Part of a small language model's weights: 8 layers.
Each number is 500 + 50 x the weight over its row's rms, rounded and kept within 0 to 999. Layers, rows and columns count from 0. Numbers have three digits each. The size before them is the row's rms in percent of the matrix's.

# down: layer 5 MLP down (transposed), 3072x768, rms 0.0188, rows 427-526, columns 128-191
# up: layer 5 MLP up, 3072x768, rms 0.0227, rows 428-527, columns 128-191
down427 104:493530487494522472497497480470478525454477480517578512497455613465490487464438490422428600537458478564548553508493478412532527543445522514446521485408519472478514537541550584509373469477469422
up428 104:493506565484511535480447608574426539514486506412499525538498520523462533469441387532498428517462554444440416454508445520537548527488526377440481418506520558471574501503429531564455443515545515
down428 106:515559545545548485518469529476528514441467505471487457545497482501534623474450548585418561534462537542535531592554522509577547454444512404561385523492455492406405596549488523547506523480517498
up429 092:487405546537453487456541509474441444514457526562546540460509521410513484400543516540617432520515397480499491475500479503496531500438484610545454496599494512652495601499482478538509426453606437
down429 088:580445539517522484611575477539478488514462445536425452499524407488502494472553517569486558483409452473481460507571475465520486514469500516542497478458501486440506499374513458479424502564479536
up430 119:429549504604513513457455418536359564536568503544442394520496467495473565478575479491512449452480447524442506492495430453434615507535514488377452500502540432376608514551396482505501458492513389
down430 122:499491486518482545602512546510522553503599587520403467514489424598523451523550527594531466615461493543490529511509542506514549475498529471533520493507497435446550521497486477511555491599490499
up431 101:501483551455413475397552487532481532468546484456499500422580497460463435526492489564469474434521480452624491488565506582444584451435506524511480549516507580492490422500525517575502449534535480
down431 100:478589535533562578507474494486469563417569576485495531376445426528527503402592500484516493468465443481468526439545439547489513507445527426426512503465503399547548439491528416613499497475513487
up432 101:484481587492566587543528414441358436503575459490564447615519449512519509513481510468558444476538444477510444576463537558419550550557514536396548480531435457528558487485507549521508530559487545
down432 104:552549512479542539500506513537540497514515564484519442520521551396511587517626456543544511511521494385543492569495486514534504451430527467464571499568535537508588503560538590500442493466501510
up433 095:495513500505509534562475524506487506500573406573432468451605607444486537491495439512504549536514519429468493489457508450520512488520633534479483436470622475463543525540426550473521429520512444
down433 092:464447486469412426487452479449431517501498454487487490463553474439470551624534452473503539469504459524550498507471510563462357488596534460476501515496491522476426510405530439518490411518497426
up434 090:533527555443563465540426503500475576434550531489581558513569498315530561440446474458537425510491490506578441505544430520492435501505427488531437455507522493605486536359553472620415563493549485
down434 084:420467521537476480466511544485496451473517529471488538506541503611508534495476485428516508516562545442490430477614474439472546581399520496532543451513549519490568530577393579403458569386491487
up435 099:512539503492520428476545518442457499537491464553514430502537473514517476487450608477574506487497502522513524484476439515533406506487538564488586556513520479528416406590507495501523576542501439
down435 097:475520589572508551476488526526624423504473609504488544509549470491399419567498491518490481451437537526497507517469500497512436622448513502491485527567411570467571445397518464452487606486523408
up436 103:411510477548531443590597470438447594458549375571513512523517540509513515509581470500479507645518494458485585537524581594534529511535533548528423446551534481531497554480415443566432528511494531
down436 102:561432568551439536421521514476468527497445418432568531424430454530485503448602433491526572500502565485552512498431509475403513560473527453436545467479541480572493444614531481478639488427497474
up437 102:480525496496491503441510475558520490505485483568434510597515493474555587531534499470532511470553537365517498552479504449410564438577469527463461613572517472464571518540523477507520545534486471
down437 106:550493516507528461451556455524554499521447511617502561514478551403564536465453390550498492461467520480459505495458559411500568514425525469448514446484540446520431530515495558453400500532556457
up438 101:421457424462555505563497490552454440368503455539508601573498479488519505426542494405513492545534359481463565538473549527443530475503469513543476590472500546660374361448502445538508546491578481
down438 108:485528445478559554479421502491466525477418441419560629519525497546581461472457538441542586526557470529454565474473424543381406400557522579545540448463625600505388502489565389495472552490513576
up439 100:536573530574438502556541469543477553492510555511512434522389579528499465544545547482498465466398574477550510460617451449440497500563507429486468597484471440563483479427471618590472498583501527
down439 102:441509527423441594455393490504497474491511429422501439537516542507431493563510405571467527475486459449589541503525585501369406515565439491508460555509536531481629495396447520541560437479408513
up440 101:514532575487493528543490468470476461380441509509462573521479482521561529528524441508399457445490502426491528530473591529505512424441440455490569453525560582501594461480475563576457457521481491
down440 105:476558438499608548512547487429441470433512514471635459551521516636455438537521488514384511538479497407555426554514500515486443534447489500541540434488485569515567451450515590577435430557481549
up441 099:476562504545477400533564557565431457400613488548485425456507505404578463500508452502516428472530522480416492501473514492567473532520509526504471494559430400505543432493522523529398527454510501
down441 102:564449505564557566460441517409442461603548562483434358521525507501479560548448445510577473544538525557513460472506502491454541481455499614405619485537456481609526467415414505446502529555488513
up442 090:468461488512499411519574448495509568535468445500540492508517585483659629495517474496430496565558487465574462487475497459498511514523560547478578525429472543465429500535482489511455515485500471
down442 083:442540522489442528452390500511495614539432559482501522494493535440548550432592483427509492366423528517457491490509496496410596539496519539405452576446408526417523486497513472553461411526546470
up443 100:501563492570435468473540496555419495524502483487524442529536439486548487505670550497468426549527471467525422465574589455426448636479444555473493523549461465545479550433462487517370536630463495
down443 102:583509455501456508450511593472598372519554507509528565435561405473429545630517527470474425497500537547570508439439555510467427481513542466455546458488484524543541453471535441466518547463579533
up444 095:601518490519487373565607479455560582523557417507492477515561501535518474552512528458545510555514464523587476494495565521469545474507515461471564473570593481531543496499428416479454482471499455
down444 088:560468499505581536406444473510415506466452567514436525454509482590473471409502477474584468439461460448440523430432495598502572417512558546494481415484492477609474577447425469530454533513509419
up445 097:483448450492568426431469500541460520487506461499534516496507508500528454478532453508458530498444505539495420435385539506535486549537634529531512491431484486483521536491468441504478498491498472
down445 090:545459633521532518499522471478603533509540527453495492523519486511603475524430505339527487495512419427486526436553439416425533567534419473551444550562504513510409417566638487512574494536520511
up446 103:525494446556436449466398455533470484456452517525485473546501567470473477539529509593486482504640429371540621544545557613504549528544477469414476591555520509472600545655522514522564443506558499
down446 103:506494476562536439567428516529590479540476491572533499486569527440442453486477408493487443492576442542492572488577590474508497470506559507528506532521438456390554475573585439501478449475534473
up447 091:492507498499522542385487402546458432532491517509535528475532615609559422492462531520579500513473549445571505543493482487396572512517521489525498489342541476627543528544471494492433553510438448
down447 086:492434583630524532512507456525476492515488467445479447505500390503502558453571572517481471506524519512451507495399501467563491470446509475411563515521395509573432570558520483484523492494612437
up448 102:460529468445587558535494487480584457467515532497430532509581505567581501467436461540484508455469430493480490358409484468539523425542482491482568544537438508481545562587494549580497462411463555
down448 100:517520492487518459405453536471453637416505489451562576539528478595543402515579525449486537546562529404543508436417491556511413421551534406461468492418600540463497508543517591543563505481524489
up449 106:482501543458509556500446504434469539463548425498469418516599532462457477526554495538541461457620508545574527404515548469461527591559526441481524472434507470463519526483471474551523588539466564
down449 104:510505496387590489583513589428408420474471442465484560419551545428567583507537501423483455618607520566535459427539481579474498512570402514570461522442489441415452481494437525608453516601481502
up450 103:507561462460471464597504554534506460483516433562559468467615574447548568467476477536502491537481541454512648542453439463494466481583579597507476523557581497528492510525556475532487531528457479
down450 108:580505488489483500510474427443541420503504496600572504592503511456492493446514533498431516524545585566528457456481552494530476440452510441497529495539539486529436499561512471508516513497475513
up451 098:462514438510451384598404470479483561479482501479454563539527496490466498530424488524531506483534511473479558439478516547487523456511497516509551567539512505543463561495538457455487480495558466
down451 091:471528490485521397465429453515584523462479526347424438494463489487560486562440487536535524578483532457500490506490433463479420447454508481539535641499456492490461447453602511422571583397502482
up452 105:460529599467459415554479416585477500520526433538510517458435496531468421418480489342395464518500511386502389504449500509546450538522524493433510495474526449468569539533525512442528556586482518
down452 110:513403492516562508514466396518626523497455455470467400425505498556494511518472438520507547500514482470440490503527413482541470471496492452414529390445535460393448437451465478494636535459483480
up453 093:503502475520531464563416522586452530547456488519448411511453570554497466616512497482483466561511603508531533530469520437421412460456548497448543537512500559424513560498505543527495479492474503
down453 085:509511606467425490480477491489521516435480502465565536453503479559505474471510511548456498508541453511516510457526460535628577508485426582550493528510612394504506511517460488623539561541520414
up454 106:542464542493437490513507488496463474523499433491517509593463547524480581546602551456527482534517531562500557549493517536550462487542675519470516550472437557499530474526526520487458514540528513
down454 105:478463416573430471511575438497551518498376505522405445478529517514500484514420528525543484488543532503485519491483543619507508520536555440585599426523535543494477459481556566437437444478459504
up455 131:487520477473569446490550478497463515419454471628509511535501494434565514453535391527590474473620431494558487569499528570507546504550486520494481487443474447527421491512538543467439499517449465
down455 175:426509454503539521513478506533412531424407504536494439503447522435497566449595464500543522475512467462585519529478479450456531393556550537513512394476457469496412456528468470509410458409590487
up456 105:526538548505556405572436510496476554533617439468509515483492551445567436388551464431454486468569490483570470494451522594544520466572457495449466504495524451468525417500496473537543470464485532
down456 106:557450493484494485500477547565479545507493569514480531468472495533474424587541618462590516463441565529528450482604510528449506508564528563478488512442520495500570448535484556573485424480542381
up457 100:551439505464549480473497458506473537537506473487499541517526424483531511535448457449411527476484463460555557524474404542546551586437519521451429469393469485487416472517525486505543581620450554
down457 099:424515493523479491546499447611465557456504485538514619443485421486497422511485508489590480472411510473462505452556449530454485518457449538555639554527503445459549502462442396616475529564474409
up458 096:511484595456446446554379402500548494527587407509529552464555504512570600579537495550521459478511494481468503522414434443494423541522528405552514493455504498431518460544364441508485515499529466
down458 100:460468503578476477523489599613620532482511470515489572459573522631551520574438402496368551518455428505539440422584527486488469531482502514417467554483518472519573552386505466512494504514446414
up459 098:508508495580479482514481525552500494484457485510530526493460583453523465599565454474459348527451407502510490529448530533522481512458523428522624555517383532581427503543402575490496497514613469
down459 098:564515554580509436502513553528493516463474505491392470446474422528502565524532389479452516598436547541611449504598438507502514529477451542441581520442417429530508533485540541441492529460448513
up460 096:413620531536463482471498444508479475481569523532451555536467477456527527568581470436400484534494474472537514496455558486468453539517551423495478466474517543556475364586588524599487439565469598
down460 097:464477431505547488472581406585463553509448525548510454491490483569454532524492397500392567339458494584522496416496507388446524461479515542543456503450465461478461511454451491420444459500541446
up461 101:339612518585494444504463484485437487413482519575476508565588563466495384469382524488567570476446535413542472562403539501587469541422514507532545509460510602518511443383491447555489510543468537
down461 097:490520531541450537420559529455468472468546522447501475483507521468448490490572548464462460479475510479521546560435592459554521580490522487525558494461497508401474504365523481440558464484446496
up462 097:513524501546469526395431521570478499447453554558488547524418496550501578355582489501514511479598549532482557511400515630565531474575547539457462487468474556530521483458482533561567464504464495
down462 093:489470493525539448552488551478538540487487561436487535534448437456537588503478463428512458595510448531490488530477493480494505479595528462421491486451472478489462521518531544497505466520535569
up463 102:536441497472418456522433418583477429424521497431574498544556587440506464592493460450464511498509524535480566485488556509514559509540499506525535529441522581514525528475514570517475500514513488
down463 100:511474580510523553437433482455522571593494471490443409565501473437517536553513519506524546426449467427486519457465522520475525461466531558512557373498452518486487519481474550470336460539452510
up464 095:596446533522469484520498515451424490483481432567567452538448489485505500535429458473495506467491514440508460501596473458496580583521507500451550524536489534542557627528486510456481509503474413
down464 092:509470495544494530538470510527536526480538527413498644495497515497433494618547511564445457532486504501575433539483535517553562481449527495441442506575658384477566496550557514498525475464497556
up465 110:448461522480499520483596447481569474491468444520527466470545494377508492509561530448503489509524418500503499518503479497524456565515552498537495446452496488511419509453471439521494518534553433
down465 115:559467478582471480488522524548599473507486561517634512455549427472610540518520501443612530491520481487386522532439516565486536459547503544523483544439566528474419527490483470574520516418481513
up466 099:489484644460529576441522435525556550489542463492444430532509529454589422485430577526449377470528522372460424516605433530471463549422543493493429512627484555502483566479521556548469509510565472
down466 100:473581625507462552496574494461425463441481426375487469484525386477511542484572461614523520585497470480435499506537416455445543520487441567549460499436550478517482437480420506539447464482595498
up467 095:470476510493560477469544490522509589463572511534541489605503499498491442459476487506572538544550493487432425466511570469487558514512537461430546531549546541542492425502524558525457512528514447
down467 091:535464468557502569450502499568519507509406518472524470511528456504434493589530548504482541539453471480496560416453538476547555426544532499475471469591448562548469498478506434576549518432465473
up468 096:487458538437454464495562487549446502414474526593528468489479518492510499583562499486604468452536520473524517516563448460562519472565562521465559522482424552502432496506593555402530472524398448
down468 092:561646566480528540575462567471504414589468437513494532461544411498536456490547546525476440438508443455479436444513559439435436553497482498456501508536473517454458442496522382485583500582497550
up469 096:399498435471524533550512462481507534425532495539460470485485575494496478469450456505425552476477499393588504444512547463593467496560521530486525521477508568558507483478440417520523407470521544
down469 092:535451603578540525460506467475502554502436514518535489477523514449423605490454474504576478569478531560580516505551426473537516540527583560553476575532607522437500395428412557474438486389464608
up470 103:579568500532476488522528417525430480464489503501482588470461565461498432518466446524380449559487559482603532467549525534481509444511492470535507481494503436512588484572523515507492529544561431
down470 105:483458488487518572463518489510528454467612502523551496582458471541499532520496478473494498556478497486467522593551497423494502408447487544482519614517472465528585449513500547441466496530612457
up471 098:569444551501508518442502534476508546541506419596538533488512524467524513502538534439516437568414440515525435539470476450431418576506555554433531434516492399501502527469546519471446517566439507
down471 095:477505472471458457380459465537414441479469604416495489499507598508454475471535537473486512515471458553509543494493543531412554578436577464505494523486589474471549522446469546571487483492521525
up472 099:521508487529526499483512464427512506524530503584520524425431505492506523433563516508496345439440542470408540527464464517416508506555489519510590514518530508525500520474418587438527477554465488
down472 099:524540407579479503468448502516523500512497458507507441484527470568529423443569561433470504492510398538541565472479500529479480450529478483446502508537481460587533524459521491511565560476508482
up473 106:444423494466495469552440536466461488527573533502500483605567485477454505575504457435586461491516478412508389472434503503423483545495593430417485563447498521536457532485499524506516516578527517
down473 104:538464503508487473502520495513597544583481493431517541593532406514491606529468540466515508455589550482404529475487468504429523535506435430425439405492568605438543514438476468433509439450515540
up474 091:578473517421439494569548534431477614404465454533550471565493508478533418536435524477436584471503409460498548506578508571506567529501491498476568515559411508541565477553481484447394469535382377
down474 095:550558508585489485466515527512464568496503451527613533409434440487554476508434461478571600432499523505512554417490437550415493466547552510483436339452506518510477561466470470370367552534452554
up475 111:486468570489452539408447442456444452556567519555521449531532625440544525558486475401574527512418512481471533571432477492486492575552462458511563561577569591478576437513515433546534436564499476
down475 111:503502524530532435540468502529441481546582439531503525568552490454521575477505565509513445499555482527515494560488506556473495443426523454472624474466541543411582478510567476444494438547504476
up476 101:533446552585432487455462521616544451468511423498459447468545558551546513494465455454567455426555534379510459475514435437461563537512469413517454557539542548500540574581448494476517511529516531
down476 098:513584478453485536453508495456566452489591506471468564458468535515540521568509483402462425476485425477457501589524521514421482482496472473605464541481478502417474535575501511535539532491528478
up477 097:436533585500539518467516514509480586494441476514466526578531511418512477547411532465542454529507534459474388519428520443425485531502521500390587498560551552519537524580452551573544452456523530
down477 095:578485515448526498496467492528433473506415499446514545513498441543509541559464515548502496514465469411426495388493490455577562498442476544496446461556469466479447406520533495438479481468459484
up478 094:574386491485479487505453513534472494508466488426596525568552455581487548449543484504547548433511502448537439487496529476502529600489544496505548517589587453526644447505418541465530465530485456
down478 086:511457538483486490563511508460491540512568463517404467549502455564531372503528546525544477562553494495571504463514424449321451460508525470498533563510568408488480492448535529444514517502484404
up479 102:499513508510630483506507505446507494452502505444553452527490448446545564519502566497492509375566502429574483456484544439511468485518483448515494484536506489467438404514533390474523544420522499
down479 100:472507506568428446514480485531463467471509490613520539543430553524488479607434564586531487430492582518495485493479390503443517504511472424550504356477527476496502410505477553483377486468548518
up480 096:508511542507532429529552456422470484522556546523445411535463507528541417443648516452551519617509495502526448433482473561416542533526481481432594478525535520409529493516530584586489499452381420
down480 091:528522462443473605550524525493534479489445506601487422465480502475455609429452542486494489531515474488500573426485552506490436489432525608452449490519495498475471500468424441444490499465538558
up481 093:509477540581499527463459555506501528529529544571460453565492524455534504559518488442498455552480505486534480464486504412420571346403550431413513487431495451497527524433464519482470425487474443
down481 087:467505462550500485578467555552476483568524536538538531504488452484521419542491463556487485518583431473599482495447522486537499596566526498488475526476524456413542440508465509634515417467549532
up482 109:521500493561436413433598514532474539524560497557560529531506501560527518455494517524540509464530605397516461597578453554469465586482513427411568499488496554488448562437482615571486450565455557
down482 116:488586527505469472472506613581539558419512493469546560485506478435523431485501504534548547485553535494518518584526429473576455527525437475508389419486504511518515483452512603478469453475471522
up483 103:520465483559454478477517438523437508505581533537570481490520511532513558474548452478584469460443513460594591529561516628542423451478547446471436563502520522537567457546500521476478445461498527
down483 102:483487410502501477455426490468479481476506582509543518383482441479560622618453528502390577494432538462497487557514540459496482447424529519562522468553581454504417512519519438469571468465527520
up484 095:497610503609526444433578572466468562436488475549498462557478485452522534542496522539392497658411462424473570475549558417493467547501454554465389470464511533496457380480461464520608604567518479
down484 092:513448539456504490536479479483525490489558616552527536524536423484470488547502483522412424486476533473412497533627467440480514553452581436431481503470518549537511500562517448537471538540581458
up485 104:397504475555421508559477489560482544529541475549468536508465508423490469564533518525550476487601496546490616607624483554423528553544546537480574471462472560543525505567484476556446433565556473
down485 104:545583546614507562497442405441531530505534465497447541539536518608521559508432498481458517483433483588496376471472420573461506475502524572496482484513506419452473516443586471464422509416586536
up486 101:420532521541477511527466422471518504544590430501439589468466489525468453422519362459515447568546521475483554536460478525554428500500539522416586540509490466529493477479467527500540590476486572
down486 098:514416479537537479532524410468564534485513496476527415494509532561572470538434548568468555499591525413602452399583491495481461542484515454538466504503567470470423561503505471427564481567551525
up487 098:459509512518436498506532479483470520516560529575454613483556465504535545473509507529417476494562588568555420572569486529470453520503548529453519423540494521507478553486507504499489560438508476
down487 094:531532505424458493553455489446618464541553515470524506429478431478519433494515593544383507524472582499572562541537420515494495520532487412420496520509464506440464481558564561497476508478540555
up488 108:479501549471510553523503473537513521441452524495497496535474504552517520527433481542505446500442485439506493504450475582569495488590524462559572583496526491464572532598563598444425466442579503
down488 114:465388513593366444474540496486496517550532501454470427516578516407498468538534522518524410587401509540409600486433516449599602533494558525470431467420429509501525582464454426471536465424479488
up489 099:382496463577529489433583542428527474534550495521583445552385553497490571397515484450467473523567436503541557448522557464435476578473538622544527582503560340496434498542535517487552522462549453
down489 089:448547516435574454522457533502556461460486458554477507513454513529347470560438477482516505515481575552486491526452518521488480540550491523408513493440484481462458486481505536591486514483573390
up490 104:426479457488524414532533439454480557518611463484522494503530579404544480492497476614605458505507472534524532440482490474526598478562507477527547521589562471502587430484494547566507500482555427
down490 103:510421561488486468444430492460450529595505497494576463544515489481402499463418508518630556576442583587391401516559506512553473504513496541496426480514492536481400502483484476448524464581439516
up491 104:593490491564566475410471544583475555440598500588553506471488509443493582463502496521540535479551541490472529438507440591439575510511519510483504529445546556450512516466507586428425409523391493
down491 104:559457468561571406495605541497576541438499463557495583496557346417436382503519563440597545491464620518487489498486512545509542477582508391441470516554453516502473505516509534464465469645465439
up492 098:481535575492510518452553397521439492467547463603552471492444610420476500520541478493526547466607502558539444422490515528554523478509489528474528519466506624589536519467502492538467307594475541
down492 093:407519547540500563457555499532473420533559416563468463556393426480475559561499494439453527539523523496518557463456496531465511597544430386548482508597433546429514488543604439501498454585535412
up493 117:470516446499605525449514488502516531455475476513478505489445554506559517461534473521513452655422594583594456537484498502427492529477497502490453498431542458528461570474480576511402525484458535
down493 143:443449485496477483496543491496501452529509546478463516446497456542548383493544612493518556494477477488516407548469625546534553373529507492509554561500503409572461543476495479511553462556434521
up494 102:489466514436499460537487457458535446543494566533575465534525534465518546515683487400450509416450528409533484517438527537458375532535557455495484549509551476545487442475525472574557502547471442
down494 106:436432467528465557482533554431501497525470507460517476522532546489449453482613481509502545420484477567453495510574466466479499480462475363485537459580456452541541513566498440461477439566490488
up495 092:587440566484476444435548393494548537434426414614507412631503557474496516508409509546450535573476483388519466510511576528428431537442495534517528514482505527534433600508417564459436573491525416
down495 087:512578516509366591519508464569494583466548522530448556515453530510483453527429482499475535593457585477519586510572575596527400557558486630422465522489539478448505545435499446513475516470663637
up496 100:490540589518486411480529527540492521475558488476475536504553627544541501499465519498528295564403437507504447396481467501552425547515499523384560479495445481531529543458480460553523500560563541
down496 107:494518507483485396564562531503427478499505525534481478457515494486505472472546552408592570544548529551516460475463484480528487444439532462557542498501562516438439494437470492589433515556450521
up497 094:570465449514477462472475548505502577477402425489536524604476491479536514477557517496537502533487492459533430460516429540419503430585440457439498546580539535590433579494423481453528483484555488
down497 091:399537561557571490526481431556515426553506410476445530494462499457473554521391601523363484500511523491528505547509496529498490592505544558546615485591468483480584487422535509496578470508435523
up498 106:528561538466475568515494407483449496501474489557500577427481492520505446613480416481482513438421495421511545401526585493540554492525566530423440464438491513467509482548495505452442554521414512
down498 109:420513330495564460540471432452506430463491397567576489649494502509608502400497515452462541531464481441518488518453568497525486587445520457527459515592556537514486482555495553524434634467525502
up499 094:460486534515503579483530500500586485479501448476529489539442499489519480571502527462516512507585497476481573404536578422409471548517514575405411488546452507562425522507565599527494467501507475
down499 088:478560390570521458541433476494585550492474572476602553459485516499470495521438504513549511479446553532516462407567482552501414499506494506484536394541497511513505529499553417620467530551410486
up500 099:543539562490431474476546552475489556382419441512532493513527527503502530440533485462421481585447502541606551574506580497540485449488618520436508462449495546570490452492457587439525434484499482
down500 097:516449482541428523512490487464478495451497407429441563554497480463562499400418506526520463484512457516517503544490512533498418502418428486441515448564478491447501473493491559572519394502577429
up501 093:482440485435590524542429573477546568481504445448423422626464545524560560528505476530493505484570429459441469413424490450474495457525505532445619552424571484556514466548434473558440457459512493
down501 085:492581577495436482588459478552529484563470520536457505540519497538508485507592537480446541434498515560502507491520515523538490441540493516546426598450622493419541435489463525482439533514551562
up502 099:445505554505462546496487515556475509463464498549435526577581452401488428544477538554520446546541480419515514446521474486511498522504547574529470441740397498526541438502541520516481461462471460
down502 096:470392484457535421544440462417548503509518542523543494453445468545547469491448438476515545504515503606566481559558534538642520517553447533517534532490456433516497626539506467569495484530547546
up503 096:486477498577561446528451506463538434575482506462395488444427443459485432454507500421485445605457424478545459386513502475507455405541485528471614606530555426499528527629447535413454482540443571
down503 086:465478618539414538486475431437456464538457523524528466497516409464463522546586449552469543568453533454532494522572444521558474527462535554488475540483525397392546444502391529426446531545531482
up504 103:538533463510549530448543380474573462473515518548533449461457525438539495554520470381485480567511475461477512500444488442561472510463530448565537464479543376543492409548472517461537479582436527
down504 109:527464525483427512540464491457384496480564567451542562417531499502464548475502499460520553528464445434607523467510454501529477470478453446394496533406369485410553544486497530429454500486466580
up505 095:442550478451416439428474471487448515495457523447438469582566535525509590517468446403503549507501413490515596525498478509498473563516473534478482423485508502450621470541502502488465476491487488
down505 098:495496463562523504503552568504510483519490482470488464470473583533487476502568537449479475538500542526506496561583421392509415521457479572520468501450577453529459493516483509390532504467457529
up506 098:533493532511591458479493427465397473604538520515444531516531489485461417557527521516552440474480499486565425493409452475463507615484516435485465536571464527518481553564470461451523545569513478
down506 099:517568561538504462515514553578550466363529532500490398479548499486463525471510585456521532497581426407577439420531479558427555454491417525521519428571516471510486574559512470477494549605534474
up507 101:463439554508458469552606466475502509479474516400443549501529473443577456532526484476511495577549456452517476647502593566549539481563456520497541503477439480514439518481433496474475485463460419
down507 104:551349540456585482489548361569583457460450545453489536541561595564554559468480457536547471502502576492436533466523466493435481432507478529471486385481471532513525509494443529446513429554439520
up508 111:448600534511564410456578533546397447477556508465376432554446451487477514502495443535478469508395485520488511500478486443449570477448570527512517532474552509389516523481494512501429468489526520
down508 112:469494565497478471525459526555485527460582388399546472514558504474587471482480495454580465553374486471372498516578608369504562485471472546488538563468482544413502544469479545524388521539497485
up509 104:522592513515439573506468476473434520513449525528486529521479498454481617474492536544515516583523483441485464517446568564576515542393555595502490454471482414540518387440502394533491449507538562
down509 105:473535557495454517536552527484584400509524540528488469485415516458521490493518508489483460479493495498522524492473546450433489473392511429512566536539492473398431540419490453417437459558578554
up510 095:670376508520485565542488524503538520434517526532507488580556492491462475518466459489517461628546478563553432560577530579575484575532475511414475528546483527479497519496527517473575502456544438
down510 095:388485498535539409479592558471441487566500442512529521506447520420599489381476538520560503527444489486480564451450523485481456503520502540500519435570505456521544510514526475553501572526483530
up511 111:530501496498462445529502519517501563499568464504506475506446530429477428496496432548529489440559481476474483508522455521404590471526518505463408509520507533561470548447501586479482512510538433
down511 112:500494485564430574611522497558391596554582511525495534573398418526505527484461498533419550503478476504534472535601469518467585428478463523439527460503486475443477578528492564581540518535513526
up512 100:534486504473539494508564469543497488552519502534470521502453512514517493473427514505559465446470431508580530330493465558539479515535532502528426469430450490450613539419506472496518450418525511
down512 101:508545559490494499519512519560494537501576647508500521534477488493573450521552459575457390528440462498434521426471584503493572456504504619454453491425467508462458562563412605518417484531466459
up513 101:504521489452534466555395395595495508468538518498381522460516527434528491504477504441462489518519530515537446519498572518393510474552531436465536538567586486595485472479605475520542509483436496
down513 102:559419450469409500541619483414564479481455537512404446407432535552505417535398559501496480537402512602487518453473400429466441465471554472473508495503430443446546555493598445507558512462485429
up514 105:461551514452508470459444473509470509476475496522492552453515507444561578527549466480469463496581396523546476507544489503483449501491481491460507504454522559591587483410527479534500494459570501
down514 110:432455515453487549415551488411538443452532463441484413495557591415495529567599482559439447435437447460494465577497480396472537531489519487442384505387519460446483469527531433419538544500485609
up515 113:545559583479513498536580456530531595451529505558466504467513459424549535499543426547515476437444517466525448504473503538586409511475535486443538454394462579481544517472450467502543445579532506
down515 138:541568469479558591591583558495538579462516459430527491504523575459506467504585492512544477418549451448573481501567443498499489539472545457560564497463507514529505475475549541596508415539590602
up516 090:532438483509520498447470465410453472530533432480501471562537499590548515456480503513531438509516538467454538511564461550460531600449635479478468507598519566443491531483455522557408519538461560
down516 084:504438595492504450552611519459516551527471503595440473577446463487571527414502484468485521518540511466616463467444518572587625540492535392543550507464557448475483464547452533492436495622507604
up517 096:508382515493500465439494442470545522458541472588540416509575512469569516456401457508497567612512531472410510414462411549414487515538493576509501397498475469487566571579453505556463502561453551
down517 089:497547537436491385522534479527513521499570514543433492449555535515432551472518563555421518555488500513576545457447487439581448488561501524409527551575491554548510520545428525469468481484465459
up518 096:525520495460408369395480546486532463527615545512517489485498483445508579519448525488446443490541495478447460488512640451541382523486585599516495473438434412480634552457457461519437542569460508
down518 097:367516474463481458605445482555488557557531449496500523495473429382456507493493519610420537507614538455513420557552534545511508544641506523616426385516502471434507515471562451540538550538578469
up519 100:601491498562529580447489405425456654488485531558479430520506538504573494491531507427494437503451498430470434427447498488550499424447609530506479598536546462468496368494518546463518518522496509
down519 102:393481491508562477544488439501460558431549471592519594516448600540469540513492554470534491554432507504441461493404537578468522423450464459555464452611492459492481518421522461519447517466490458
up520 097:516499516473468524552483461480494515472486427462544450457465470508501533508503542461514459504433505506505628493454480557458589443501497564433550513549487556548530500496477522482581453506467544
down520 095:466441609545423507558520559433572478448532483429561438458522542474463516436430465532470557503439444385455440549502435502520471436492508513493467463537453443447537412510592539595355541510598490
up521 103:536513510426466491510477511440528542455467515514459481534573582464513549507513583464403474591438604505552598455483515526498482499590436466519531594495487535405564544538426518448481466571547523
down521 104:471538495574494490440516529570543476504590477522538585524534502461473407521562573458496529543446508473466434450472488528400513455450503461428432462482466509501478470489508624544468591541542499
up522 098:548456650505494539607493435474481526543585498553559481581516491551497458511515405536495465519476469480540501491408624523469527543492561448461451524509481484564509478420471521507380539506561404
down522 100:473528524487516523592498487483535488539560576532466580582518415527489491469498419449473453523510513442556467460468533498523537561519543495503485471515491447557515462586515598514513572410682544
up523 102:529500577570570533470569475449496530472522398572491567638487442493607524528553427424463454608491494466605487528511539488434479518528528497508527466610555489552513440484446556479491543537543512
down523 103:471470575525497568551443522524510432584590481513459465467493490591381534549427530524487483461484578582439564449558543496466456458542486540538545488536518497441516510463402470508492501425456534
up524 096:482571571530544521531527482483446586491518506511524368620496471449505487526491530473540474478464421477531520462539528507415537555478540581469529553584593439432520508550409457571508495506538530
down524 093:531546476505484470493498492500453525489506441463449567448466501425494425630497451554500532374515558487531561434411507449405462386601512424412579497593485447365509420447510609493521535491506524
up525 101:510434573556579516558633365408494556574527466513447434493570457455554448590470500486494493517500488492498499470453489477590611527509464488519509574496505515497535541542443534500428452610562609
down525 101:540452449419552502564396474454420441453527450406480465532470439455527496444473477447527495547637455545365601433438544496509458435599456561504477570585563516546530468467537514462508512462499501
up526 104:408466542449508506514456497539407448402454452455502449547503490490494569486444440444472522456558400456573488496492478579511504509441480440470515475535524493473481456514506509473540429460563484
down526 111:542483459481559601567522525452483528516524515469487576521427448514599510409426489478454485516479484497561590516573456462484441550490585514558580452461536455526501515506495456474438444526531470
up527 104:512548492570453482457532523539505473556524418539429529568523528490522494391499452531443474540428493533466557493444569495584587539490493426521493461509540574495480433402454446542516615589512470